Part of a small language model's weights.
Size: 23 layers, MLP 512 tanh GELU.
Architecture: LayerNorm before each block, learned positions, tied embeddings, normalized queries and keys.
Training: a variant of SOAP for these matrices, 367M tokens, 2983 steps.
Each number is 200 + 20 x the weight over its row's rms, rounded and kept within 0 to 999. Layers, rows and columns count from 0. The size before them is the row's rms in percent of the matrix's.

# layer 12 MLP down, 128x512, rms 0.324, rows 0-54, columns 0-127
104,232,242,177,218,208,221,176,205,189,203,190,211,213,225,219,215,201,218,190,196,219,196,207,200,192,156,214,177,195,182,216,215,217,227,205,196,181,242,232,186,190,202,220,200,201,172,238,188,196,219,177,185,208,223,166,201,224,213,188,182,223,194,203,196,196,203,211,159,227,200,205,203,219,193,203,204,161,209,192,189,186,196,257,188,220,182,153,175,221,155,212,221,214,176,207,217,215,187,191,182,216,200,237,231,206,160,196,193,173,187,191,186,159,201,202,192,170,171,181,179,184,207,202,205,197,186,188,174
108,190,224,181,205,155,225,213,198,216,179,203,207,202,188,219,204,207,223,172,186,205,180,180,185,201,198,183,219,211,200,230,223,226,207,226,182,177,176,202,195,210,180,205,228,204,197,186,189,218,207,195,188,210,197,232,219,145,193,207,171,186,185,210,193,182,215,206,221,161,223,204,201,220,174,186,235,190,221,228,180,222,215,182,192,180,214,181,177,203,198,191,167,187,220,193,216,187,186,215,245,171,176,202,195,213,141,174,220,194,190,209,195,190,238,205,222,232,187,209,218,176,195,189,188,203,172,149,205
094,228,177,212,171,221,190,196,192,219,185,206,179,185,205,179,204,194,197,188,197,199,198,167,186,219,185,207,192,196,224,192,204,217,202,196,216,223,227,160,188,174,170,178,257,197,165,189,201,176,200,210,205,203,187,219,208,187,221,257,188,189,194,214,227,199,187,225,218,234,186,208,152,254,196,203,203,185,185,201,179,191,202,191,183,196,223,169,189,220,184,217,192,170,173,179,208,207,202,144,169,198,184,178,196,186,215,164,206,173,214,204,195,198,205,175,212,229,189,176,153,199,231,201,215,158,234,223,211
095,206,198,195,221,199,221,179,180,187,156,173,205,182,200,176,233,222,194,170,238,175,188,194,194,180,198,180,228,210,195,176,213,191,212,195,179,169,192,190,233,198,180,173,183,179,196,202,177,161,208,233,200,185,214,202,180,201,195,206,165,231,215,212,192,174,169,203,188,194,215,215,224,229,158,163,205,222,188,229,214,192,210,200,199,198,187,193,178,205,206,235,204,204,169,186,213,195,175,207,206,207,217,210,183,232,205,163,235,206,210,193,183,204,187,210,229,212,217,226,174,201,199,192,230,146,190,192,203
097,165,187,193,168,233,188,199,195,202,194,182,183,218,194,185,184,170,199,213,226,183,163,194,191,200,209,221,184,178,208,167,151,194,236,182,194,182,221,181,192,173,225,200,183,184,203,209,202,223,195,225,194,222,203,170,237,186,206,195,177,177,202,188,212,222,211,198,207,213,176,205,198,224,216,186,202,229,207,222,184,174,193,212,217,192,209,194,210,212,198,245,214,218,180,214,189,194,204,209,225,175,188,155,204,184,216,175,175,212,226,201,202,192,198,201,170,221,214,213,169,188,174,219,204,196,202,172,199
107,197,192,176,220,192,179,162,176,201,199,179,196,167,203,196,195,235,241,194,191,218,214,206,224,206,199,229,215,216,194,199,190,239,191,208,178,197,208,186,199,210,204,255,197,237,209,193,189,183,213,228,172,173,186,190,205,193,199,192,224,174,185,216,161,213,191,232,167,221,250,209,195,224,175,191,220,193,226,177,189,212,195,170,204,204,201,229,217,213,181,182,186,190,196,229,214,218,199,211,182,186,234,211,202,209,210,137,227,181,234,221,227,232,191,223,182,237,208,180,225,181,210,188,230,213,235,222,233
097,164,209,186,208,172,192,214,179,201,204,177,215,216,194,236,175,179,205,181,201,232,188,192,190,199,173,161,168,220,192,203,219,199,220,252,201,210,216,209,198,196,210,192,183,229,178,199,209,176,207,182,215,182,205,203,218,202,214,213,248,209,188,178,220,192,233,237,199,178,195,223,163,153,186,228,190,210,218,244,148,197,208,211,179,200,209,186,169,209,217,206,209,232,209,182,209,172,218,199,172,196,217,164,221,180,230,206,194,199,220,192,202,209,233,197,191,246,191,223,225,197,224,213,203,195,198,179,200
102,212,199,181,212,193,211,189,206,224,179,211,196,165,212,189,199,196,198,223,182,172,236,176,192,194,204,199,200,189,165,235,222,211,203,209,213,245,186,220,193,198,188,196,207,171,232,214,194,238,181,181,208,205,158,182,206,206,207,148,180,189,196,202,202,218,201,174,195,176,199,253,215,182,216,200,192,170,200,181,192,236,202,186,217,208,196,218,182,209,199,199,220,184,207,208,184,209,192,202,200,235,207,193,210,169,221,187,218,198,218,202,214,191,230,170,233,196,188,223,198,201,196,175,191,201,227,213,207
100,202,223,193,185,192,209,185,217,216,198,186,184,188,201,221,226,226,211,202,195,183,185,200,222,203,223,165,221,216,186,216,186,242,195,173,211,185,190,178,185,184,190,226,207,177,208,161,203,201,165,224,216,187,193,198,182,190,234,232,197,240,202,191,196,207,196,169,200,208,201,180,192,127,204,174,197,214,201,209,188,175,202,192,198,212,239,214,191,188,217,200,208,179,261,207,190,215,191,219,198,189,181,234,166,211,176,202,237,165,222,187,202,202,192,209,166,214,230,231,183,199,188,202,251,182,188,211,192
094,185,225,244,204,192,200,210,206,227,203,162,197,198,210,204,211,169,203,201,218,223,171,197,176,233,211,177,207,186,232,191,196,175,215,188,193,187,200,190,210,186,196,204,186,188,190,213,258,190,202,228,218,230,204,189,174,216,234,171,215,214,227,196,183,204,197,214,198,218,207,149,190,198,179,204,177,205,186,189,200,185,186,188,156,208,228,194,191,221,209,187,181,224,206,190,206,255,221,195,224,164,220,186,182,224,184,185,229,211,212,177,205,212,181,180,195,215,173,218,221,243,178,196,207,227,202,202,183
100,188,198,202,185,201,205,160,173,194,179,168,200,216,224,169,215,189,201,196,171,197,237,211,220,183,220,209,226,196,189,196,185,239,190,200,190,179,182,219,201,196,187,233,224,201,222,190,170,188,191,180,204,200,203,236,261,193,184,181,175,192,191,238,208,192,200,191,151,200,162,186,199,201,217,208,195,190,220,165,202,208,226,186,178,212,205,244,200,196,225,224,238,199,203,202,214,204,180,144,183,171,174,227,182,207,212,186,210,208,242,191,180,193,170,191,177,217,160,182,151,173,221,189,179,182,194,195,191
092,189,213,193,198,192,197,198,192,195,197,236,192,179,197,167,199,163,202,190,167,161,173,189,165,216,200,223,177,205,197,199,201,217,218,189,182,194,217,186,184,207,187,212,183,228,201,195,223,198,205,191,262,174,200,207,223,181,220,201,180,190,223,216,196,196,162,200,170,201,188,220,182,202,202,194,200,249,205,194,197,204,211,163,187,198,213,198,174,183,222,202,196,170,203,222,176,241,183,198,199,206,226,182,191,171,204,187,228,198,207,206,179,182,202,209,197,239,254,220,217,183,218,189,220,202,172,197,191
094,205,196,191,189,221,240,206,186,198,195,220,215,223,218,218,190,184,167,230,191,205,203,224,234,207,212,207,185,193,207,214,197,203,186,206,194,231,185,204,213,202,184,171,211,194,208,204,213,195,184,203,208,193,278,206,180,208,237,200,198,214,229,174,203,195,212,204,172,201,237,203,214,172,208,189,159,226,225,173,191,234,197,219,228,200,210,182,225,217,228,230,171,194,268,189,195,211,165,194,214,184,213,191,175,220,219,200,190,222,192,187,185,200,192,171,204,197,195,228,222,181,207,211,189,197,208,168,145
099,202,161,217,211,219,199,189,202,196,197,215,196,182,190,208,204,223,214,175,191,192,209,183,189,215,248,209,206,179,204,188,191,222,192,212,189,188,180,202,188,186,185,221,208,188,210,215,203,231,205,164,198,203,193,192,181,198,187,191,197,196,223,234,234,204,176,230,273,198,174,187,203,228,188,210,216,204,207,218,220,219,204,221,212,215,205,220,190,238,248,207,217,197,218,189,203,234,202,189,198,234,210,197,218,194,203,166,210,232,199,188,182,190,179,218,176,212,205,215,184,180,178,196,211,210,168,207,168
097,199,198,201,186,209,217,216,164,252,225,205,204,189,193,184,192,174,168,200,209,251,213,213,199,235,200,203,180,190,192,198,241,193,223,210,198,149,187,205,171,164,202,204,172,215,219,142,217,243,205,220,194,205,198,196,141,170,216,221,217,217,222,182,206,212,183,187,201,214,205,219,197,158,198,197,190,189,175,217,188,225,189,199,247,196,184,179,197,223,191,235,176,186,197,188,214,198,236,194,190,191,236,200,217,220,198,217,166,196,197,202,190,177,152,175,205,230,189,224,206,208,227,195,187,210,184,178,184
096,221,197,191,223,238,181,181,234,206,218,184,207,184,208,202,186,222,207,213,207,185,194,237,223,190,193,211,217,170,192,223,224,197,198,246,229,209,216,191,187,239,215,241,198,188,193,224,229,228,200,232,228,196,157,206,190,181,204,208,230,189,183,200,213,205,200,206,205,190,223,233,209,199,219,210,202,180,206,229,212,210,208,191,191,218,201,217,237,193,208,240,226,205,202,208,196,192,181,242,213,215,208,248,147,178,176,170,192,189,198,207,210,246,195,164,168,185,232,210,188,169,216,202,175,157,214,192,205
105,182,217,215,202,198,201,199,216,211,233,202,238,197,204,175,172,209,204,198,174,191,220,214,211,214,181,223,202,203,204,185,182,180,207,193,229,203,189,188,220,184,214,193,206,201,207,179,176,196,186,211,177,183,186,213,222,192,203,213,197,176,172,215,224,196,205,186,197,215,180,217,206,222,192,180,201,188,184,194,168,182,183,226,228,192,194,181,184,195,204,206,211,178,202,192,188,207,213,237,173,223,181,229,225,152,197,186,211,213,177,211,195,212,181,186,196,206,186,211,178,182,186,251,193,215,206,212,212
100,208,188,174,200,211,224,204,221,201,218,192,217,233,198,172,224,233,211,195,207,197,205,187,160,175,206,231,205,193,176,207,187,224,165,155,201,222,219,201,201,197,203,203,185,214,198,225,222,203,211,216,198,231,202,200,209,200,238,212,194,187,196,191,203,226,192,226,196,197,199,196,199,187,234,192,199,177,239,180,208,200,202,205,180,184,162,200,206,205,226,197,230,201,207,192,168,208,181,223,212,232,194,205,215,161,168,203,195,206,209,229,244,188,202,176,230,230,176,227,192,188,208,195,191,225,218,212,156
092,206,209,177,241,172,172,211,207,192,204,196,220,210,208,219,231,196,219,205,199,214,215,163,188,241,205,214,203,209,194,210,177,215,189,233,216,177,170,140,191,193,213,196,182,190,205,176,154,203,186,209,198,186,195,209,250,209,237,188,207,196,194,201,242,202,213,241,206,212,207,195,210,211,177,207,206,210,196,206,170,203,216,201,179,223,210,156,260,176,173,189,199,194,193,204,206,188,202,211,166,228,174,193,203,220,184,195,225,191,201,210,217,212,236,199,167,192,186,209,201,239,202,212,242,210,220,222,188
100,198,213,202,175,209,193,154,211,182,208,195,220,201,183,206,230,222,216,204,182,179,208,217,201,190,169,206,202,200,237,194,174,193,212,232,179,184,182,174,204,193,208,221,203,203,210,220,212,198,211,191,234,194,200,183,191,219,215,231,199,163,192,195,213,187,237,214,208,178,167,183,203,208,217,187,211,191,202,215,208,243,197,208,192,213,191,221,196,201,173,165,187,198,253,187,212,183,206,177,188,206,211,171,189,197,175,249,186,216,181,201,186,196,190,216,170,174,194,208,209,191,185,231,198,196,155,212,224
101,207,201,194,216,223,208,191,205,195,213,184,204,209,194,211,234,181,192,174,185,206,199,229,187,194,181,194,175,171,191,196,181,199,200,206,188,218,212,209,194,174,189,211,185,193,184,187,207,182,183,161,176,203,236,220,165,193,205,206,206,221,216,207,203,198,220,233,185,194,218,191,205,243,181,215,197,163,200,189,190,208,213,229,216,192,189,184,165,224,144,213,187,188,180,168,213,221,192,237,231,207,188,204,203,191,191,194,193,194,208,203,170,187,184,181,207,199,216,205,232,191,181,222,188,214,196,163,193
093,218,218,197,178,181,226,207,186,193,200,170,240,203,214,210,213,241,184,169,161,188,215,172,188,219,210,193,212,193,188,186,199,191,209,204,177,184,169,174,194,191,207,199,156,203,212,251,193,196,200,216,198,189,173,208,228,192,189,233,235,201,179,220,191,184,211,228,265,201,196,224,178,196,186,176,172,181,240,216,186,195,187,177,193,195,175,175,213,161,187,191,230,200,183,181,183,213,207,199,182,212,195,198,193,214,201,213,210,170,175,217,190,204,236,225,214,210,180,191,174,244,193,196,202,230,215,217,212
095,197,174,212,215,208,185,199,224,241,200,204,181,173,206,224,181,241,182,167,238,221,234,160,234,208,210,201,183,221,201,218,181,180,210,222,214,201,192,243,244,211,198,204,225,191,215,203,214,227,221,220,195,213,197,214,214,215,172,197,198,199,187,182,195,211,193,242,180,185,181,136,224,224,189,213,187,171,215,222,181,228,184,221,233,203,187,186,180,167,197,218,218,223,207,192,217,202,177,188,214,202,188,185,168,153,220,183,203,212,215,216,184,186,209,235,234,193,212,174,195,231,194,189,186,189,198,204,205
104,199,207,237,203,169,194,212,207,188,213,231,181,200,200,225,202,202,199,210,195,203,214,215,194,183,210,226,198,189,213,210,216,195,212,227,215,211,190,186,219,235,186,195,205,182,231,186,184,206,214,190,199,205,206,163,174,192,214,177,197,199,189,212,190,180,188,206,191,200,220,196,213,193,243,227,239,197,214,196,182,183,177,189,211,202,200,218,212,238,215,214,228,225,181,198,186,204,190,209,226,198,197,200,199,213,187,172,223,198,179,214,223,213,207,194,184,216,208,222,200,216,232,204,203,184,213,195,162
097,222,188,182,164,216,195,179,203,202,188,199,199,201,201,179,208,179,203,218,175,213,200,196,179,176,173,195,217,196,224,190,213,205,203,194,256,219,208,206,194,188,209,199,188,170,196,216,206,202,168,208,205,210,186,188,210,206,222,183,199,206,190,214,152,177,181,144,215,179,181,221,223,235,199,239,184,197,207,173,168,221,194,217,218,170,186,174,179,199,209,230,181,199,195,204,223,195,215,185,210,219,196,207,200,209,187,178,156,205,213,225,209,147,219,191,193,196,188,219,184,196,179,244,185,184,198,240,236
105,179,190,196,216,163,209,216,202,211,185,201,204,223,198,203,204,188,183,196,220,220,181,205,199,176,205,196,193,183,209,190,197,166,172,220,197,186,178,201,188,182,146,248,191,189,229,222,186,218,195,196,200,184,207,246,227,179,199,212,204,182,228,208,138,226,220,202,218,178,192,184,175,191,209,164,207,216,248,206,219,203,180,181,193,185,189,199,224,184,210,203,197,197,245,214,194,214,201,158,195,167,212,165,218,217,185,208,209,214,185,195,167,192,223,204,173,198,187,198,199,169,244,171,219,182,227,202,231
101,205,217,189,196,197,198,192,230,213,248,181,225,188,231,217,200,209,214,215,165,195,194,228,233,200,208,212,231,179,205,207,228,211,201,195,205,179,178,204,162,198,193,215,230,171,215,199,229,210,196,192,204,199,207,237,166,206,226,212,190,202,167,228,170,223,217,205,184,202,228,185,200,171,221,208,178,236,198,209,186,207,186,195,199,219,211,217,175,195,202,177,211,220,251,217,223,204,242,218,182,157,203,189,199,185,248,199,165,171,190,199,217,197,235,213,199,179,213,198,218,231,227,190,186,179,167,188,201
101,182,208,200,223,177,215,195,182,183,214,199,182,189,215,179,172,202,165,208,193,207,179,193,196,171,202,193,177,164,272,199,201,170,219,171,210,196,195,209,190,174,178,165,214,212,187,228,216,189,221,215,182,187,190,218,199,194,192,244,171,180,210,192,208,224,204,195,169,180,231,200,196,184,184,180,195,225,181,191,219,174,218,178,207,187,200,207,218,211,160,172,197,209,219,196,195,174,181,221,188,215,220,204,196,195,194,211,190,204,221,183,249,198,246,178,189,241,234,202,207,177,207,220,191,168,219,189,155
093,184,211,184,215,193,235,193,220,207,187,161,177,185,175,203,215,226,232,213,178,168,213,215,169,170,210,214,182,206,184,220,215,219,186,219,200,197,197,211,173,166,220,206,240,218,198,189,210,203,221,204,186,173,176,206,205,205,185,149,169,204,173,223,232,209,221,189,247,226,154,219,216,183,214,240,197,218,182,155,216,210,207,192,196,196,225,198,210,201,193,188,179,204,199,213,187,208,207,183,203,223,209,171,177,200,215,185,209,221,223,181,247,208,196,168,179,206,220,209,144,207,161,176,170,199,228,198,215
096,230,194,211,189,185,180,175,223,206,181,211,171,229,215,220,203,166,190,196,205,229,230,193,199,178,196,182,230,205,204,213,205,210,205,195,200,172,211,219,188,183,225,204,221,219,186,203,229,225,238,224,195,179,178,205,215,179,177,220,195,189,181,169,205,195,165,209,219,193,205,199,203,199,193,199,198,185,229,169,186,198,183,161,156,159,224,193,205,201,218,191,175,198,174,173,205,215,192,189,169,186,203,174,195,220,206,175,210,172,221,204,187,218,216,170,222,199,216,205,218,214,170,211,184,185,206,198,230
096,222,174,204,162,201,228,201,217,213,208,201,201,166,206,198,201,184,221,228,181,175,159,207,190,215,211,180,210,161,192,219,163,202,210,192,163,221,201,224,213,178,209,186,185,171,206,217,199,213,194,215,237,188,223,173,193,207,196,164,196,187,199,172,203,204,184,204,205,197,182,234,203,190,228,192,197,172,167,214,228,221,199,184,188,216,155,155,159,165,183,187,224,178,182,180,216,204,202,237,193,204,189,196,219,188,225,186,176,223,204,189,232,202,183,188,226,213,213,187,203,201,214,205,224,209,161,207,169
106,200,200,186,206,201,232,221,204,192,210,207,225,204,251,187,173,182,201,187,247,230,193,205,217,232,200,192,172,177,193,174,189,216,215,204,175,201,207,195,228,194,188,232,196,187,216,209,202,184,213,215,237,244,196,193,178,206,224,193,189,196,233,163,235,180,196,198,218,182,224,191,184,154,152,234,209,212,203,189,205,181,183,211,206,220,223,215,218,201,195,181,189,208,229,209,173,227,193,189,199,206,175,212,166,225,160,239,170,176,203,211,184,184,242,201,175,208,222,178,191,227,192,194,224,186,197,205,183
095,206,182,202,189,209,213,149,208,179,196,179,216,162,197,169,209,197,211,207,150,180,234,203,213,205,173,216,177,230,181,215,233,196,171,229,208,216,202,188,216,229,204,219,197,182,214,198,196,200,196,178,193,216,216,193,196,227,211,173,188,177,193,193,206,210,195,191,176,238,206,203,179,208,186,244,218,204,187,176,217,245,173,190,197,222,213,233,206,197,257,203,209,176,219,209,211,206,178,178,210,178,183,197,168,206,233,184,203,190,204,211,175,224,166,195,208,202,197,191,156,184,181,203,164,197,169,168,176
106,205,189,183,192,246,234,201,208,174,205,214,205,214,243,172,236,204,197,209,191,179,184,206,200,174,220,225,190,182,179,182,176,186,227,218,187,192,138,185,215,221,183,242,188,219,172,202,195,169,209,194,196,189,152,195,210,224,192,218,206,185,197,212,216,193,179,203,211,187,186,215,217,204,211,200,182,155,211,182,202,220,177,174,206,210,218,169,222,212,193,195,192,153,203,197,182,191,184,227,219,205,194,179,198,235,213,191,218,191,184,192,222,220,222,228,201,222,214,245,188,206,207,213,179,223,223,187,199
092,197,205,221,239,221,198,174,200,212,200,245,198,174,230,194,219,183,225,180,209,180,191,185,211,164,199,204,211,169,212,200,193,189,220,210,213,190,205,241,222,226,185,163,191,216,219,217,171,213,223,212,188,176,218,195,197,210,210,205,231,173,223,240,213,214,206,204,187,180,199,228,188,212,178,202,203,191,203,250,199,190,179,220,182,207,221,213,185,201,188,235,234,205,230,231,156,204,181,234,191,183,164,200,209,194,180,215,200,231,176,197,183,174,206,187,170,180,204,181,200,184,206,216,195,246,198,179,223
094,212,195,228,214,199,202,206,194,219,169,215,224,195,198,179,192,190,186,189,222,203,206,171,185,235,206,162,235,202,191,212,194,181,193,155,201,185,185,164,179,205,194,184,192,200,211,182,185,219,211,174,190,200,212,179,193,196,183,172,187,218,208,209,189,196,201,188,202,183,202,228,222,198,226,193,212,236,184,196,191,205,231,224,184,191,200,202,227,211,221,149,221,203,209,203,213,186,190,202,202,202,208,197,224,225,240,226,209,179,225,200,232,203,209,208,208,195,194,226,240,219,184,172,220,220,199,208,209
096,182,207,198,185,187,199,211,196,198,203,216,218,188,172,177,182,203,241,225,172,202,214,229,232,184,178,208,235,206,222,192,174,209,208,216,198,200,172,185,179,218,214,221,190,166,211,227,182,174,202,192,173,229,217,201,192,217,223,196,199,174,205,206,167,244,176,202,179,239,219,255,229,247,213,181,179,183,210,206,197,176,218,185,195,210,219,159,185,239,213,208,202,179,224,229,206,188,199,190,217,200,186,196,188,154,202,191,217,236,189,178,184,189,223,205,201,192,217,168,192,203,168,208,213,177,213,178,193
099,197,179,214,211,224,198,178,225,220,188,175,202,210,237,196,201,178,214,158,201,201,213,147,199,237,219,199,197,197,231,163,158,212,214,228,221,228,171,215,197,183,193,253,245,200,203,207,199,186,194,219,177,172,212,208,202,184,200,213,186,206,190,212,206,216,212,209,189,211,197,182,182,239,189,227,227,236,167,198,216,195,196,186,215,202,202,218,195,184,219,214,208,193,205,201,195,207,208,187,225,177,200,231,228,204,209,141,181,233,223,191,185,194,194,195,219,193,204,196,224,221,167,197,185,179,194,164,187
097,181,182,208,262,195,185,189,183,200,217,186,217,171,147,190,221,206,210,194,156,214,192,191,204,187,211,166,224,223,233,233,202,196,198,212,191,201,190,208,169,191,212,184,166,178,219,208,193,164,194,224,223,189,218,193,217,193,195,199,197,198,193,206,192,188,206,167,221,224,218,207,219,188,180,212,194,234,225,197,202,177,199,173,205,214,177,247,222,191,230,206,167,182,187,190,191,194,178,160,204,197,194,185,180,176,171,199,205,224,204,187,173,198,199,184,204,226,202,206,173,228,214,179,200,211,165,171,217
096,193,191,187,175,218,194,182,193,186,227,211,251,205,217,155,204,177,173,202,190,165,201,184,207,181,200,226,185,205,187,228,186,212,216,180,188,200,213,208,196,207,202,205,216,195,218,184,206,191,183,205,214,187,212,171,197,226,174,237,195,223,180,211,169,193,225,190,219,220,204,201,195,186,218,195,218,240,186,202,234,194,158,204,200,191,166,206,205,163,189,212,193,179,155,197,195,218,201,210,216,207,216,195,219,227,212,173,216,193,210,196,197,191,184,208,201,160,217,205,180,253,232,176,178,193,242,180,216
103,232,210,228,201,194,196,207,219,208,208,183,213,206,236,239,188,204,211,208,172,187,210,185,205,213,223,204,172,181,197,201,200,198,191,256,211,207,197,215,174,166,235,215,229,244,179,228,208,208,152,195,219,204,177,211,181,201,179,209,213,219,181,204,241,173,213,230,218,190,210,180,218,183,189,205,198,182,185,199,212,202,225,242,208,173,188,199,178,198,177,182,188,219,192,197,216,227,207,185,190,192,161,223,201,161,207,194,185,223,211,204,152,188,238,202,217,201,221,175,223,220,217,164,182,183,194,199,204
102,182,186,220,198,235,196,227,212,182,195,208,182,209,214,215,196,211,181,167,203,193,210,218,220,214,217,209,178,203,204,195,181,195,213,204,232,213,232,205,215,180,204,184,181,212,214,207,165,205,177,208,215,190,234,170,186,188,204,174,197,212,237,183,168,237,164,177,206,221,151,181,196,215,186,242,171,210,206,198,191,205,211,178,216,176,216,160,219,183,227,202,233,217,188,155,176,194,183,221,234,205,208,194,172,237,175,189,180,152,210,212,193,170,214,183,187,180,186,215,169,216,187,210,216,199,194,220,212
106,213,224,187,169,190,222,204,194,189,192,206,193,224,222,225,190,195,197,190,213,189,199,184,220,164,191,177,199,225,218,199,206,211,205,198,198,204,207,190,167,232,165,210,208,161,191,205,200,192,209,182,197,210,202,174,204,236,234,183,176,220,205,217,201,198,205,203,213,189,211,181,200,232,235,198,181,193,166,140,185,188,188,220,214,201,189,193,180,215,187,177,208,184,176,178,181,206,196,215,187,186,213,181,149,206,211,219,205,213,171,228,208,189,193,225,214,154,190,205,192,198,218,176,215,191,236,210,209
103,169,181,196,220,180,192,218,210,206,223,198,206,195,159,202,188,209,180,197,232,200,199,188,206,184,167,197,221,206,191,224,213,213,227,181,175,165,186,237,215,216,170,207,204,229,191,197,221,215,206,203,167,204,221,220,216,212,234,231,210,197,204,201,193,224,184,203,214,248,223,209,164,187,216,201,211,165,201,198,176,211,191,200,208,187,200,221,194,186,193,200,234,190,191,200,191,191,196,192,222,173,201,156,242,189,241,179,211,201,232,220,178,203,185,211,187,198,211,191,203,208,174,195,203,216,199,192,227
095,154,226,195,207,159,172,188,197,212,211,189,177,194,187,214,206,184,187,209,216,237,193,165,189,232,173,177,200,207,213,194,218,183,186,189,185,215,215,186,154,153,211,197,161,211,212,207,202,218,189,187,174,195,193,168,176,189,217,190,209,202,217,203,218,223,217,183,205,198,206,202,187,160,175,216,210,172,213,220,201,199,193,153,191,177,206,257,180,190,182,187,211,211,184,202,185,191,215,248,190,213,191,203,225,158,236,208,190,188,203,177,159,194,190,182,199,216,177,192,214,231,163,201,184,195,207,213,195
097,201,183,176,168,173,219,165,196,194,182,173,193,177,199,182,182,218,208,188,181,216,197,193,213,234,168,153,220,237,185,221,227,220,190,229,233,218,195,227,228,172,224,168,180,184,203,239,202,222,212,207,184,213,205,151,175,184,185,188,209,194,185,210,195,225,217,213,198,187,176,183,181,152,199,207,229,187,200,204,199,230,198,172,210,227,187,209,180,179,209,176,217,177,172,219,215,207,206,202,193,217,224,202,217,207,200,199,178,208,191,204,173,199,170,191,190,176,202,155,259,217,203,240,192,190,229,191,221
097,198,191,205,209,218,180,175,189,214,184,172,209,177,167,209,186,190,195,207,204,257,168,181,205,200,201,192,185,215,213,205,168,224,221,201,171,183,229,223,206,207,216,253,232,171,241,200,201,202,236,207,219,210,221,189,232,214,177,197,224,200,168,177,221,182,206,216,171,201,243,180,161,199,231,198,205,218,177,185,190,191,192,240,187,188,215,250,170,209,194,220,174,211,187,181,199,160,227,228,176,175,192,181,192,199,248,207,207,202,186,222,163,228,207,216,201,176,183,204,169,208,210,200,196,198,181,225,188
094,226,181,156,225,206,209,205,176,222,190,240,183,189,191,209,208,246,227,250,212,190,227,212,221,205,210,205,225,195,206,205,218,193,184,211,210,175,214,220,181,189,192,188,196,226,155,210,215,207,187,243,221,188,188,198,172,184,191,204,182,209,211,230,187,211,187,208,186,239,196,207,236,197,221,216,172,210,211,212,223,178,186,227,227,223,209,225,213,211,226,233,196,226,226,189,160,236,227,198,197,199,194,219,236,207,201,245,184,209,183,176,195,198,204,229,177,202,228,216,209,200,217,197,237,199,180,184,152
095,214,181,205,218,212,191,197,189,193,181,202,226,199,194,204,190,181,212,214,158,210,210,189,218,218,173,196,195,206,195,200,211,213,212,216,202,195,213,190,183,180,232,184,173,211,169,189,206,181,212,216,205,169,263,178,180,185,187,174,197,215,226,213,232,177,201,172,161,221,196,182,200,209,220,176,243,213,239,233,196,168,196,213,193,172,233,194,182,228,237,210,180,192,200,248,195,210,235,209,225,226,185,192,159,163,191,213,183,234,177,205,198,189,201,173,183,159,203,171,196,201,227,186,180,203,219,163,194
100,201,192,241,181,239,178,230,242,219,189,193,169,211,225,171,210,193,207,204,213,224,177,178,175,208,202,218,202,184,195,213,182,209,192,210,170,200,228,186,182,212,193,198,195,171,227,205,240,184,193,183,215,198,189,177,213,160,182,203,166,192,186,224,196,163,168,177,216,185,185,200,232,229,194,211,198,193,243,153,204,181,211,194,202,207,178,186,216,244,187,198,213,202,238,206,224,210,182,181,243,198,197,189,201,199,195,184,225,212,160,171,226,183,233,197,161,192,227,217,219,195,201,187,211,220,199,198,190
105,231,197,200,164,207,225,233,191,197,210,193,172,219,217,165,201,185,192,219,206,238,245,204,204,226,213,205,205,223,197,188,239,180,218,205,193,226,163,207,212,190,188,179,197,185,215,159,178,204,183,186,193,207,219,204,229,211,262,214,202,179,211,187,210,189,198,205,222,180,201,214,206,203,198,177,198,200,211,166,178,213,233,190,184,180,190,224,173,218,182,188,223,210,212,190,180,215,210,201,224,198,190,172,178,225,225,197,213,151,197,178,213,172,182,181,167,174,190,206,228,185,176,184,209,192,204,196,276
104,185,184,184,225,187,187,220,188,189,181,222,212,181,175,238,205,206,219,170,219,187,192,188,180,209,229,196,172,214,215,192,173,201,188,207,207,192,215,169,195,210,211,185,210,230,227,240,210,181,198,195,198,227,156,138,183,178,182,205,195,155,212,218,198,213,186,241,196,205,225,272,175,205,199,201,209,213,222,174,164,225,220,245,180,216,174,208,198,223,235,162,191,213,203,206,205,212,183,242,222,206,224,159,183,234,175,199,211,199,228,203,210,207,193,224,242,230,188,215,214,225,179,202,190,192,204,201,160
103,169,205,178,204,175,187,226,212,212,226,197,223,193,190,212,214,191,201,186,209,160,180,222,159,184,240,213,219,203,169,191,256,198,208,204,202,193,195,182,173,205,255,176,188,187,233,199,229,234,207,207,244,214,194,246,175,186,221,202,203,168,228,176,197,173,177,210,194,208,201,209,186,206,190,211,172,209,209,229,199,246,198,220,206,193,178,183,221,191,235,208,244,219,205,209,196,198,197,195,238,206,197,224,209,209,220,183,189,179,220,182,263,229,189,194,228,211,206,200,213,140,200,217,210,189,176,206,176
105,184,186,187,215,167,191,170,190,195,209,189,205,208,232,188,180,198,215,184,227,204,177,158,223,237,164,178,208,219,170,197,198,215,217,214,180,189,238,204,213,208,172,192,209,191,221,170,214,197,183,203,207,200,214,232,193,181,208,178,178,205,171,214,157,191,194,153,161,172,238,178,188,218,187,190,205,228,202,201,221,225,212,194,185,199,190,172,200,192,208,137,221,195,212,208,182,202,182,170,188,185,184,174,220,200,207,189,208,206,194,216,198,225,208,174,221,181,204,189,190,209,222,210,187,222,201,189,150
101,215,167,221,203,215,181,174,197,185,172,190,183,230,197,193,189,206,187,192,147,211,217,168,207,192,194,178,202,191,196,226,202,188,210,185,198,209,221,163,191,222,206,195,242,213,191,187,218,212,190,196,161,197,206,213,191,183,195,175,196,220,192,168,169,201,212,234,176,218,212,197,217,199,228,202,189,203,188,224,226,199,211,223,207,214,214,174,191,165,201,176,201,210,181,187,245,179,213,164,216,171,176,233,173,183,199,185,179,178,212,218,186,208,185,226,228,215,192,200,172,207,229,209,205,195,214,199,211